Each number is 128 + 24 x the weight over its row's rms, rounded and kept within 0 to 255. Layers, rows and columns count from 0. The size above them is the row's rms in percent of the matrix's.

# layer 6 attention value, 128x128, rms 0.0565, rows 115-127, columns 64-127
size [113 125 123 123 120 130 121 126 124 130 130 127 129]
[[117 132 121 119 142  70 110 158 118 148 145 126 131 152 135 151 200 135 120 134 140 135 149 101 164 102 118 138  89  68 162 136 158 146 101 102 149 158 142 137 175 108 102 159 127 118 154 115 100 111 146  93 163 156 102 136 124 122 123 124 174  84 146 164]
 [165 168 105 139 141 169 175 118 114 135 115 141 138 113 105 123 115 144 123 110 114 135 146 116  74 132 147 112 146 110 128 158 165 132 119 167 114 137 128  96 141  92 199 156 110 122 123 158 129 127 153 119 127 128 143  89 149 128 137 128 161 112 119 136]
 [147 145  77 134 116  95 100 105 151 137 123 133 107 140 118 142 107 152 134 104 158 107 146 129 130 125 145 153 115 141 121 146 140 122 132 140 125 125 131 134 149 114 132  80 123 134  95 113 155 116 121 129 137 163 149 106 114 122 119 141 149 100 121 179]
 [ 80  94 154 162 121 108 162 104 170 127 117 153 117 126 106 174 145 105 132 164 156 183 113  92 137  96 153 109 106  85 146 128 124 109 136 121 131 128 137 161 138 127 161 148 108 118 145 175 115 129 129 124 139 142 154  70 168  85 130 107 137 118 136 122]
 [119 105 163 102 129 129  99  88 119 119 146  92 133 161 172 100 121 159 132 111  93 104 107  91 118 148 116 149  99 122 131  92  84 109 115 126 150 134 127 125 132 139 153 142 140 101 201  91 120  94 128  66 129  96 126  97 117 125 150 125 146 130 117 128]
 [102 124 144 124 144 142 138 146 130 113 106  93  74  92 138  77 171 145 107 155 132 158 115 133  93 147 105 128 127 141 112 113 138 140 126 107 123 132 123 134 113  99 128 144 166  93 149 123 162 116 157 139 117 127 116 102 165 139 139  88 174  92 126 124]
 [115 109  85 131 126 121 144 146 156  92 145 142 150 128 109 119 123 151 134 131 153 144 115 128 129 118 156  92 156 103 146 147 190 104  84 170 144 145 117 120 117 127 129 127 152 110 113 118 110 123 183 112 145 127 126 128  95  97  96  85  98 136 115 131]
 [114 130 172 107 164 118 131 112 134 114 106  92  82 117 148 134 134 119 150 132 140 106 136 105 108 151 139 152 121 126 155 120 100  87 152 130 136  98 114 140 115 100 154  98 132  86  93 132 131 187 139 106 170 103 119 123 104 177 114 179  89 154 136 155]
 [104 133 170 176 145  99 160 122 154 105  92  87 169 153 137 110 141 137  97 151 133 132 103 131 104 156  97 130 132 135 154 130 111 134 101 141 118 112 132 118 147 120 121 105  96 125 159 154 123 152 125 127 123 103 136 117 148 156 146 128 119 100 130 121]
 [152 136 105 117 128 137 120 150 136 110 108 124 108 106 115 190 109 133 138 123 118 111 122 113 161 127 127 130 145 119  93 137 140 170 115 134 147  89 157 179 122 117 175 132 113 110 135 106  59 122 140 155 143 122 129 103  97 103 110 156 146  77 140 147]
 [135 119 127 160 138  90 164 183 141 126 142  99 101 173 160 119  96 105 104 106  84 163 122 134  82 136 135 112 145 148 130 157 126  88 156 118 155 148 121 187 111 142 126 112 147 165 120 143 129 130 115 118  98 118 165 106 171 129 109 110 111 127  86 135]
 [ 90 118 109 138 158 126  90 128 131 184 123 141 104 135 133 117 138 160 115 157 121 107 142  88 144 153 142 135 163 110 116 137  99 123 168 111 131 148 140 124  80 129 198 117 121 142  84 114 157 134 151 137 139 124 154 106 143 162 151 145 140  95 118 133]
 [101 137  83 129 163  59 111 110 120 118 113 164 105 137 128 184 145 181  93 155  83 172 138 119 162 140 134 165 127 129 128 107 107 118 160 130 120 161 126 160 131  89 110 151 140 130 131 136 118 126 104 133 126 121 123  96  76 134 112 114 143 156 115  95]]
# layer 6 attention output (transposed), 128x128, rms 0.0676, rows 115-127, columns 64-127
size [120 135 127 124 119 126 125 132 125 127 125 128 129]
[[123 127 108 116 133 129 147 174 138 132 125 165 146 132  95 118 148 115 122 125 130 100 142 147 102 137 115 100 132 129 138 132 141 148 141 107  89 128 138 129 131 141 134 151 127 125 106 117 149 140 152 132 109  79 184 160 143 134  80 132 146 136  97 112]
 [122 111  81 106 141 152 112  99 146 143 140 101 134 124 129 125 148 153 139 163 128 147 123 149 119 102 106 107 142 120 114 112 124  71 105 111 126 165 149 175 149 175  86 117 116 139 137 129  94 162 168 115 145 145 122 147 120 145 102 125 150 159 127 149]
 [138 110 147 147 107 163 132 145 129 140 130  76  97 116 142  89 183 144 155 134 134 102 137 110 154 159 141 112 162 131 162 158 145 111  71 154 131 170 114 158 138 121 121 117 144 123 116 128 102 136 109 133 130  99 106 123 127 164 149  82 101 138 118 156]
 [120 116 127 121 160 105 150 165 151 191 157 113 138 125 139  96 116 104 128 105 108 149 133  84  77 144 168 136 152 150 113 145 107 122 128  79 145 159 106 125 144 118 147  94 111 154 150 152 130 162 151 145 127 157 112 125 148 140  70 143  55 136 114 111]
 [125 144 113 141 114 118 114 104 131 131 101 125 110 150 142 124 143 122 136 135 178 127 158  84 143 115 126  92 136 102 132 107  97  68 130 194 142  86 105 130 117  98 120 109 128 112 107 140 110  94 120 130 159 120 141 171 157 118 113  97 121 179 151 144]
 [129 127 134 164 122 159 112 139 138 159 105  95 135 137 157 106 140 123 118 127 102 107  64 100 143  95 106 106 140 113 119 124 136  79 105 151 154 101 113 114  73 122 103 120 139 131 131 161 133 139 126 156 148 191 140 200  84 125 122 151 139  98 133 133]
 [148 135 125 133 125  90 102 142 123 159 120 159 144 137 134 106  82 147 131 124 122  90 141 134 145 185  69 130 119 104 122 129 164 117 138 140 113 129 132 102 115 148 128 123  83 119 148 166 128 139 132 122 118 113 107 108 125 159 152 117 119 108 133 147]
 [107 127 119 145 141 126 107 156 144 132  94 153 150 113  95 147 131 142 157 109 116 130 137  74 139 139 134  90 148  96 118 114 120 118 100 130  92 166 161 153 119 170 144 129 167 109  63 149  99 143 130 156 151 138 180 144 102 101 137 122 191 125 104 107]
 [150 129 148 150 129 141 128 148 131 178  57 121 124 119 100 118 114 135 124 112 137 147 135 131  84 121 128 174 122 129 120 138 127 165 127 142 134 127 110 153 115 122 136 144  92  95 136 165 131  84 129 126 133 108  92 112  95 124 109  89 151 142 141 150]
 [110 142 143 133 110 125 164 136 144 147 175 121 166 131 169 121 156 139 116 142 114 111 146 152  69 105  96 123 149 139 113 112 155 108 136 142 116 110 121 143 164 144 126  98 180  94 148 145  89 122 140 131 131  84 126 161 165 134 125 149 121 130 119 140]
 [142 156  74 135 169 128 155 122 168 159 100 136 141 100 107 157 115 108 124 149 131 166 123 134 159 120 153 127 173 122 118  80 170 129 111 136 120 113 121  89  98 122 149 129 101 131 132 157  80 154 132 145 104 137 138 131  91 149 126 114  81 114 125 145]
 [140  84 133 163 119 128 148 137 133 140 129 136 157  63 117 116 138 101 134 142 128 166  89 123 114  92 138 167 168 116 115 119 153 128 116 135 147 140 118 144 120  96 103 108 155 126 110  90 114 149 139 113 120 107 119 135 137 130 112 116 121 139 149 131]
 [129 129 122 115  89 164  59 156 144 165 162 178 124 165 113 113 124 106 154 148 113 105 126 150 143 129 151 163 158 142  95  76 133 156  92  99  99 115 145  98 171 123 135 154 134 133 128 126 118 134 120 115 140  97 107 161 134 117 101 106 143  97 114 147]]
# layer 6 MLP up, 512x128, rms 0.0767, rows 0-11, columns 64-127
size [102 103  98  94  92  92  89 102 116  90 109  93]
[[ 97 145 101  92 146 122 111 124 127 117 129 165 134 126 147 120 137  97 129 104 114 140 116 127 157  72 147 139 156 134 126 137 159 148 190 129 109 148 120 109 130 121 110 134  92 149  47 106 110 117 154 153 111 156 113 123 143 143 117 121 124 165  95 116]
 [152 148 138  82 119 153 106 111 140 142 131 141 129  98 121 162 151 156  90 109 136 130  84 105 114 146  99 111 108 105 159 117 174 129 147 124 127 128 130 179 117  93 100 168 145 157 127 138 128 164 147 130 119 165 102 106  93 148 124 160 189 136 149 106]
 [172 136 148  94 122 115 107 103 121 108 120 128 105 110  98 153 152 126 106 119 147  99 134  77  83 125 140 100 150 119 140 125 128 106  79 146  76 113 149 134 128 159 139 143 101 146 107 130 123 113 104 112 129 105 100 193 124 124 106 108 137 121 133 141]
 [127 131  86  92 149 133 141 111  89  90 135  99 199 150 104 122 133 129 108 123 104 164 110 145 112  89  88 105 161 125 164 115 142 121 117 121 137 114 130  98 168  60 170 150  95 156 132 133 115 122 126 105 153 132 120  70 127 138 147 136 122 111 137 143]
 [175 140 110 150 107 140 141  99 153 113 154  96 124 102  60 166 119 111 109 133 103 117 151 140 117 109 122 106  76  87  94 123 129 146 138 107 113  87 133 107 119 187 133  58 125 160  92 115 165 141  95 136 113 148 119 122 163 118  95 132 124 130 108 115]
 [105 164 109  85 125 125 137 134 142  87 110 169 114 121 117 134 129 132 125 139 163 101 114 112  82 129 109 113 152 140 173 162 132 138 182 134 114 136 130 108  88 156 142 129 146 142  91 172 115 106 103 122 148 171  93 115  96 180 115 121 157 113 160 123]
 [111 127 138 145 136 143 171  80 127 145 151 110 119 153  85 113 142 129 136  79 106 131 123 113  87 121 134 170 123 149 150 114 167 109 142 100 141  88 103  94 129 158  89 160 126 161 125 139 186 154  90 177 149 117 192 120 155 139 164 151 124  89 114 112]
 [107 104 139 104 126 139 120 153 177 109 110 110 121  96  99 135 107 127 114 141 110 133 118 145 145 109 128 126 153 115 122 103 111 108 163  81 138 111 128 121 150 143 151 154 137 140 143 107 154 122 105 133 145 158 156 131 141 157 175 125 115 121  88 111]
 [169 141 143 134 124 143 110 134 181  96 100 133 138 155 152 118 122 142  94 134 144 135 113 113 119 141 152  99  88  96 121 101 127 137 120 120 110  91 149 132 139  71 126 112  92 158 140 167  81 114 151 115 136 139  82 138 142 136 133 130 125 158 143 165]
 [151 117 119 144  93 144 142 128 101 171 156 154 101 146 108 136 112 116 141 169 165 110 108 165 159 170  86 121 127 155 146 115 153 147 121 172 137 185  92 125 119  99 104 134 128 141  86 143 143  95 134 139 140  68 129 151 167 119 112 124 109 123 162 120]
 [136 156 161 118 150 141 184 132 158 107 114 119  93 148 152 132 143  96  89 135 122 162 141 157 121 126 142 133 110 141 134  86 126 119  90 109 104 130 105  93 137 129 107 136 156  83 159  98 131 108 107 130 137 185 109 127 161 126 121 119 128  92 145  81]
 [148 147 145 120 152 153 112 103 147 155 162  63 119 128 136 152 169 129 117 153 146 109 149 112 118 114 118 142 162 179 165  97  87 137 121 163 126 140  93 109 150 123 136 131 127 148  97 102 133 129 139 140 155 103 105 159 136 135 149 103 130 155 118  96]]
# layer 6 MLP down (transposed), 512x128, rms 0.0766, rows 0-10, columns 64-127
size [ 98 105  95  88  89  95  88 100 112  91 106]
[[136  86 129 121 166 150  87 157 142 145 112 106 171 127 132 105 107  92 105 183 126  96  87 112 109 141 159 143 170 105 144 157 131 122 120 125 141 105 134  69 122 154 116 158 120 126 145 134  64 156 124 122 154 129 168 117 142 114 159 106 118  63 137 146]
 [119 159 109 137 133 113 156 121 129  95 130 108 101 146 135 116  70 139 148 131 131 140 101 110 150 142  99 125 116 118 135 116  96 139 161 131 117 122  71 148 172 173 126 177 158 132  96 147 126 143 149 144 147 100 130 107 113 112 185 129 119 131  89 115]
 [139  95 114 169 127 143 131 153 147 126 144 117 133 141 137 104 129  87  97 107 109 127 119 149 127  96 137 110 109 122  89 106 130 162 178 105 124 131 160 175 142 106 147 160  79 150 123 144 161 127 124 159 112 165 125  78 132 130 124 142 162 158 123  97]
 [131  92  95 139 173  95  94 146 131 132  99 148 114 101 122 127  95 103 107  97 160 103 129  97 118 101 118 152 152 162 110 114 115 138 118 143 102  78  91 130 148 144 121  91 118  69 122 123 129 130 187 123 129 105 154 201 125 112 155 117 153 116 113 107]
 [117 150 150  82 116  84  89 141  94 134 110 126 140 156 133 171 127 136 106 110 156 121 113 160 126 117  95 172 109 157 101  85 127 156 156 110 121 144  92 141 117 181 117 151 138 111 132 164 107 108 125 136 131 131 124 123 122 138 102 132 100 175 163 128]
 [143 161 127 163 133 135 101 133 106 129 144  94 167  93  76 118 136 106 159 124 160 130  99 151 182 103 141  93 157  94 102 103 151 116 140 133 133 137 150 117 142 144 107 124 110  96 149 101 121 114 164 116 142  46 127 147 111 102 116 113 160 126 149 167]
 [101 103 139 163 137 114 157 182 182 114 115 127 106 157 132 117 135 101 140 162 114 177 104 117 101  61 104 138 148 157 117 121 114 114  84 117  81 123 158 126 125 148 139 122 173 114 110  95  98 154 140 139 123 108 111 192 102 103 157  95  95 162 121 132]
 [ 90 137 157 122 159 130 155 136 142 129 125 149 152 137 106 138 119  92 131 156 108 151 109  79 139 110 185 122  81 134 120 133 134 127 126  68 130 153 103 109 109 176 153 136 119 105 149 141 131 130  57  71 145 133 130 150 129 151 134 171 122 127 110 126]
 [154  87 152 123 120 136 151 180 132 139 123 138 124 150 120 133 123 154  97 102 171 160 140 138  75 117 157 127 119 117 143 212 106  82 153 111 106 150 114 113 114 140 165 125 115 111  92 162 145 155 113 149 112  76 130 141 129 146  96 129 164 113 137 161]
 [115 150 127  93 118 109  92 130 145 125 139 120 116 113 126 133 166 131  76 114 125 147 142 110 146 106 128 138 108  83 103 104 148 111 155 116 121 110  96 150 121 182  93 106 128 127 164 154 100 137 119 150 121 166 141 102 106 158 124  96 105 124 115 134]
 [154 145  73 128 144 116 134 119 116 156 110 106 108 115 168 112 156 103 154 155 102 142 124 117 134 125 141 127 133 159 127  94 122 155 104 137 120 113 126 138 133  95 113 136 131 125 139 151 113  91 118 128 170 169 114 177 109 137  88 107 140 150 114 169]]